Weights of a small GPT-style language model, trained from scratch on English Wikipedia: 15 layers.
Each number is 500 + 40 x the weight over the matrix's rms, rounded and kept within 0 to 999. Layers, rows and columns count from 0. Numbers have three digits each.

# layer 4 MLP down (transposed), 1024x256, rms 0.0552, rows 405-417, columns 0-255
492523457531458512493633509489479488453460458487505489524468510478476493479532475505505454449521553524532393454490499492530486533509489498542551508506513541521564540541478563526544489582473467448500557486457438556499443488458603467474495456454507497511479475558556523481505488456565488430547525467463477469520503507401515511498475557540483490471552509460483548457483525475552485453492533487479570486427466446466492548462449527555484492527490544495478532469455480461507544549492467549555441544446485561462471458543429526531550533537459485458446513575486497468526452527498494518551505475550548504463464425535506464419578511471467566503473490474512504455542491513473515496467525452547536481475416492498490534577507489543477552435573433489534455506518529575529590434536516
565519523482517529453480431540509464498448463509535507523499544498469529540466510553470463482525493434498510499502497501390491425477538502476432462486519526471598418467480564521512543451488557439554501448551502483460459547494528542516498492514448498471531448485471480494507517467510458464516443572439496479504480486488479465515466502469491555505496507430520483563454571526509390519457531480515537516444531579463508497502492498516474495577456493506540483504550530448510588527518557561466522474533515515530489512458445468523444544527496569560510523546523516503476487472436510523501522503575533505459462455487527474504488516551529510563486540459498504529512500521472478462503480524561486455536486418545493523448518479503519486490487534519572474515450491449538476568454535
536486572455497544511544487541509477555592441473509469552512555517451457477497504519446459478479540477549489445505514485514544542484445518581590559506525491553510514483505531460574472495460481458550493506537554447526535496569511561513450526495535533441484572452549497450520475501484476457510468442531471497502479443432498511454450476491501509496479506531417458474498459491529569408480487519419494495558521483467548552442511501543502505500471440518496503506512469483544545435514514490519534501442506513442513511500537545473493505513518548511538500519461462558538453549531514399466483533416510574547517472509567523505472393500477430481463509477535479500529445490566548518482515524441517463541492528525497491497491456540466555464451399513526491433471541511538440484543565
571514477453554475498531454479462554454538511549545534522487522522503515506447450499469460594496510505496552613531533472561523504516505511548509491522516488445475493488526567502420502484511525506504533432500482524502520486473419429431496456439508488548490513604643513500577513562551497490462523527512401505535482456443510501453449513395528511444500469491550462498468501503486520458578513477526452511482548517550476418493487554511439526455496503453499435472586508549547503466570551506557475504526554493431517551503483520430497573499472472586470476487553504480494527503457492555448467542455532522533508431577433474514541489429482445571491482550453552477439483545466483470523514477493537471550471442501468532521475464518486461460523523503434481474520464458566443461561493
475562482552490517492500572493529472461528477492456428527515533466483548516479439555537481427526506465490507422530534489566501514526503507544522504496560486501500467500483443467404556451467444549462448535394429557523524426519450540511513552477485557491438499509507448599468519568501559499447548541545579508453560468566441408524484466533577525449441413582469489496466517504514519524529472452424574458504442551558475508477524532516588463530542516487486496466480433498498476504523448511551508394425454500419521535545509559459486589491483478487508507497489507455612420501529501532456479441534516458578493466471505511553517495526486467459510527474517529555510521552498488533465425416511539497555491427460445592494475473559566475473418550511546484481428477529600491532586463
525557419544480529513504492458477500529508518478491521502496482512528478488480507558511430543521503474508445457507518503549488561497533526491478525444522468520484528494513512508471501555503523478449462577550454461444526506534527532474472501492543474459499488453465504500542568489457475442500468583513522504449525482450508498488489473509559510537528538504525514498523437518525518483604431468490480546470524458514441558467453455461520520466537481494523548548509485556505480517453497567451506562499507517459457518558456485499542492507551480474529485483523459460552452465559532546451446470488525478475525476539471468507417441498487518546551457538517451507498518569520418419532473496519471509539522468532510570521529543489581507512507399486529451514485491446560486421484503
450537510471536548529506471534520505527536418457542550559502496531509574411521563510468557512605521483503483504497506539485497553515484590549457413460488447418455563566450528510466414430466444542501541412508458468454458539511487549464573438557452458450574520430449537418511541476489537502507490436446544550470534505473453464468504517487448490452499538491419546481506498495484483472430531514483556456498488586453511453469521534577455535459532485501516528492504526528443577569532572483540459501484417556456476602476473559462499485591511546545421495531526448545554500438465449471573539462508473529492518465459453461502512534514514498521499506537541510438568372486500551466518525501505523500521532555489530549483517461518519438501431543474512533479531519532475522492442491
529560460495485498513447508445493499545513442559463476505481528509475550548538491495471445539555513450537494417482520528507497474476558501443436596489463527502436515446487540455533526459467543452482482465516502483533462524497470522542515497453486471483561511497461504474437467495438493462437478536525461483526464466486485537561451466604514499478538493492560447526513434554492537510473514575532495559471527513490544553454539489498548536567480513434462453512495593536504523480485494529490503516543511512455512532485458505453461489526495539415478490479516510560481511526482534518448563419513471515492584477491533473527462491468500453508504499498549525485486568499503548475510497518544461546496546446441514494568581505500478475504494520484549461463468471484548482520445477
538520529516534456512539497434486400487476450425507480460545550432518421399510481567523452450415508491522474525473499488467503460516479511446466500515474491492514493496507494515512537464488518524505516423506504486589527518570537518531524454537496456532517504475534479533490569461503497445482468502459489487481506498449505510501475434534552497527448482503513492545505513502457516520487486442527526568566465482498518519566552462487510483518506516490397464527487497490519558511492521494545513490511495534540499494456523532527491558516502508478552458521485549493520463551449544473483487486540498530534539557572469449508496464505507528488471466525412529520465513505477505444436426484502494438468501533474478479535478593523597475538522535462543513530574512455527522516475485
523393536510517545538516518538513472546502498551497558478533458458513482470430476481466576464507536532507491512575446482407436447534534498540449564489475460517513547492490527459503482484448493470489502548461481521505475487487535477487513500479488501541497573488537502511559510504501500484466461558545438564520482584509394477435495521461516531499545503510539474482520496517495392462471536445478453437450495545510485462522531526479536466490512554466510483510509450459481504520474479489537480493382509491506529512440549545505480463541523549440507460543507497526503506544553489475524454508547496435427480507506528527455528492590541502498513499488502456468574556501533541416506506486515438538436457501537504522511519477471398529528571546521515533491491541551430555512509498
501485517498423471452444440464528461482489591520470559491527456475485529581520499442526555515537506501510481506500465467535511471497542517551544502525455493459505487519491490610520440475571444483461535437509514544458537464414507545467408502469552485495508490498488544459432499505513398537454531545404505489484467466464520473473499569512472510507537508461582471513412470536561478604556443576511508458466517508479510478551574505477576457500518510533415482434555466578461441524466452560557569474469481499484439577460561559469605532519461456514461524472554529469501455488448533474494445541493564517497474510500551563577444581506413559473464398540503493575500546516532474387545496500507536485445501565471465462512592563480478483494498532470382473482483468516517511526527568
446494509450508454439533472522517527420477470406480452538479496552516480558500468461479424441473589468525457475530515580504523456480480510521545484490495522482469479579509569579503528480476489539575466532485476477523518551450533462417519504540525532574552462445518463448542452494504567499524502555466470560492405538457490482549502522504465540525475465483516398486450478518552500549484483457565529496610527505582517503527517516504448457482532525571470570478561494505456486520506415515521445538487501500564500529439526518481553429498459436487400503549487521401509496530450577537521466437579494473471494456545472480490513566539549460467538510508523496484571492610478594527464507483519417508472435444366479548525491520496579463480464532501496460510514466511445459503513492
542388466450497511503428472503538463493575555494500577499478511488497428467492496495531499415550413499430490485513479516468489514424469494524530474506502529545526506485528505523406484507494484518474474563524513471538531503436550494519549481510476508519510479492487527482539517515520457561479526499528505524450534464472555506539473493558473541484514496490530543569484424422463493533534615570517528516540524427447432571512513491485446489451493539503505468464477555515419449534485553577467508420513484441458468477550471544507515489530529493547458517490465523509481573539504495507523470428444543501467489464536497478471488522564463492472529477446518517539539565514471470516542511570506594453513455457468461497513446451501427568457508483483522510545478491491496483549511561
# layer 4 MLP up, 1024x256, rms 0.0552, rows 406-418, columns 0-255
507522402498462510516479531492473551456505494485530448506548521514576505465477442472518498511505493547486537398465552572521508529476566474467529539506518493535506562571491497560497494490580457491448583519476557571518570512466571537506518494450494488468508459474430481451473473488568496542483541460550507570483526501414504536535546568555518549484471476553486449472525501513491517470486462526505522490597502467524493454526506459549537494476475528520469518465512456472463458504486507500478488550455513455464459558508513451467434500514546456484433521475501514474514570482516548412477498446463485483495443598479476438494544475535491495440488557497493541495526453542478564543525481545502535493498537564514516458551510540445483498535541537516519474471556506516453536515474517
539473491527476504560493511481496482460473514551546515465462508484499549510517500475546545476474489452523484498448505557477505432562555474441465510478539528563462492492472515546421474509546546477433494531498493557489438497428542422442545497498512497524531534533445477477497515526450505555468489508507482442494470579515517511573518514482505525531502488517558541551440502470445475574483461531502525528477520493521472504503561464511478522472469488427516496506522548479455517540493446432474469471542496494550509441503556495538449519523500473461472519481498502465394534513472497569517543480572521431498569460468456472506547622453502627547535477456506553504520471449492476529541446425526530565466535433480555494538448517482513409513549560499510514538549410450496505498460481
472470483485473517546445475565481555538446424474502495529490551490482489466488436532539492565499521534445450384486469557494536491491502475532566439522494477461511537509460528534507613437512522524499475467466521527503460549540538478444478516562542448546504404458526529439533541510521469469504506470478513517568453472492554513545455506431414503451485492606496438527546564509450499492511549565514578428553513517513388583483475519509543524573519512523424487520536538493474436530431474500540537505478476494431515491475420421515506481492526448501480559489490398463536493489539408504499492552451548514509550537511488463545531546520518580503496535556472499447549474483520464492508509461537598587470509523496422555530495508488497507518556486432494433552529495448486477458449449
508508527505544488522501508524499470479440457493581541517523501479523520439494478496416457457530563511570476446480442508480511580515502495506498472522571588466501516501511549537452481535469502454459543592485494433471485452425517547522590487470455503516499455421495488497550408534483464516479499407603487552479494517496487509440563580471447457505585477482503471520513473536505438569544531507502550521506617513469473570490467549404516478481505520539456528560512539442473516507467476525514482541474514486469446557528555481421518495426522427521570465487496581471516528478484470612448505496520488563460521554427506487448503535457475611463454527515506549598417507582522581453537468484454394399470531456504524510498490486490419452508522487542467504512448427575501558457548473
480470491477534517507504504537497496509515470459468456518473557488492510541539522499466544546512520515523505485524390534484422460472476461525541447524451496567515468488492515531489540585517442493484468502465489535486466487467514476529460468511519543482521460549551468473456476457517541527477512523471446461507506582558490489453521521534480519401551470456441498519468524547470457492444588531525482494499552539463578417505480432536536514577483526522498481467502597500480524561477461416501520479538515494483531441494534477488417519539498496542470542502472442536404475532453505478546507513523438500573460511532515492522503525506532445498457537482475546439539501468465516611496526563456532496488523514449482441480479457508428532533542501532477484518511512541415498570492508
469468460433485423486451447502539433455547505541468465543464473462557478459485594480503527444549460468517454489537460560518520464508497498529459485582528472532411497499516448494501484525529431479562494502557594580501423517546408529533527465512492564548394556484586530516507499485422516559531534518515542526513563419499528482462533376439502556506490482519423507539531505543494457534504508452539533484495490482498497557574473588492491499534489506501454445497461505537498452519554523448433447453496451570459454494547537429499530389523546494469444519563576489400596516503521558411539527435517537482487504526497527485458483470547535499463441547526506488553486535427510514528573510516461420473487467521440518550582507475426460517484507486452538536522508561559538453481492460
494487533539437517453496447545478481435439541482464535490520453527479500474480517456457549453493472518509508495562521493532487514561514456518529386533525515451410440504488464550474507467506547531546510506508467472509510559546516453562499484514536532510467480535497514451517434477509430505479538526530479522486551511578501495454498465440497538512506546473444491578555552473455508425519498495502577466554530507532500510490434466499465490521418528539559502546503493490430493549573503477467514486487504538462526454499496492490473513458439475556501497434533512523458461473537566463482445578484582512472483501509498447499516581489528451488487550510537541484504446490511472426458514586433438503482498526564464567476538492525491489493446501468481499474443562509480487425493497
463480515464474524481509534531517523523518539494498487509466499517460617580464524444482553497521508460569548500487545562491482488477508395542568469458515486457507475528505486545471427558525480433503505508519500482451539417419487420457484496454554520497455436558487471437492438554510487488489590475540559519519524557475514514484542548480495459473542511514539548525494499474505465469513480543462432451417491508519484468494502530541513550502484464488636548528449505507530459511469449494502475522487480468476476569602512517514498488521416506495492516493534494516484527426503489498511523447466527446569518430428530499441531517534471547542478534482566489497513472464528486449520593471534516521559515443514508528556531507527473476436476482541421474487467525580475527485504516
428497516504498486431513526527491525523581501449504493440417593540536465553506512560461514529558495503577485503536522553503488485481509556512546529448488487479520557558431493485483481529433571486461531465485522547529573484515503480472533491486579534510461504483504457481538481519509564490588517454468471474480496518500443558515529511507483510515468422484530561558487478458500483507457565513523541512527514445502545515473495452545493501501457531528574468507511484412459501492509480491472506494519486491479448494555530466551538434562490494546403579480476440514485460457534518516488486526456475455434544464530399510486482482495443481513509452474487520478527495491472533580464454490483564435428514465525495562530531419589512526522523436565527508502470489523528533521454472
481487502540500511484536563498444490533509446500529510442489560503464437441521496488503487464501582509517505554514484485484468479486460506538522479403497483538500529486488505495488484525440601489583506517492468485515490538480509452453504554507476540420504528550446547492520471423551574475565539464517490511532496581475443515522556428521509479556508489589527510483510479479479527482425515381539487483526497510497469432479459495450475485481562507465571495551482526403595481502479487465512474559532466514550575441489451492474479418454488528457566523475475500499532536503540475494524519470507429466443470507522527505431570439551489432568508574463511548548495429508472506549424526504531539527522574472522543519531416520476493449492505475457497479467560476486464461501454458
467496560511526461456548478426475563449547459467491490555515486501560583509501512514444456464466548441492433471472456482496467484470531438438493376490501499581483513491565555551496584421415521453487537525516526505516467528500482480420558519505507585514565498473455497465539445587502555499505466552585526531452477510529525476515522533536528454494561508502529439481522516514480495531497477479507566544532495520494553544527499544503518490486496483525465459426489439524497531507510507499479505472433571537509523493457490521519550502514507503475390428502519594479482518532488442480508468476534505503507504446446593533490449496543491487420552462540514526453505517484552580530498457509510446496435450521505476515587464562487516521515511507560464467534479504513409424500518509
459536533544533494482543513501449537534401465518469412484518499468510595529499542537535499512461508472535581458500509478515546526534527541490489546466444445464509497534482481496502459505507507434543514428477485520416534521518441488543478521493510459450456572459464500486466482512508574430484497545482497486512495559488417492482486489455515437508487519530476418436519575556516469441490388438444487525382481563532605444457473509535506488537506499510433551593556452503504564474513426461541534518453550509567549486454516434498447499434467525420476506512546467508536441465466489529509521558568486512533567554430490517489517512457474525508562503531459483416445420554505537442492503450491452490478535497560551494486494535514526456548543529511524538477496560527493472468517491
475479521485486578436425472559520425513432460474550464432429521573533510553542559495518529499546458488438465488567565514482538585537496486519513458471476509453485504578452456459542512584452536523541537551513521545457489478496447597487537474547486536501449454554491496515490430499484478518521506472496526520494480603509560487523551476541522497455475482481550539477459500492397477481469434549555476515535521553456579570582490456580466400455466423491486438456519500502521495513567544481444495541450534420470502515498569477474521544477524490492470533612543484457544534479454516484462591490506468509507569462471493517471514501471558562457481542569459456398492479486515508554506471485450481448518486485492527479497494479513580487493518486474560508472484542537522493487445459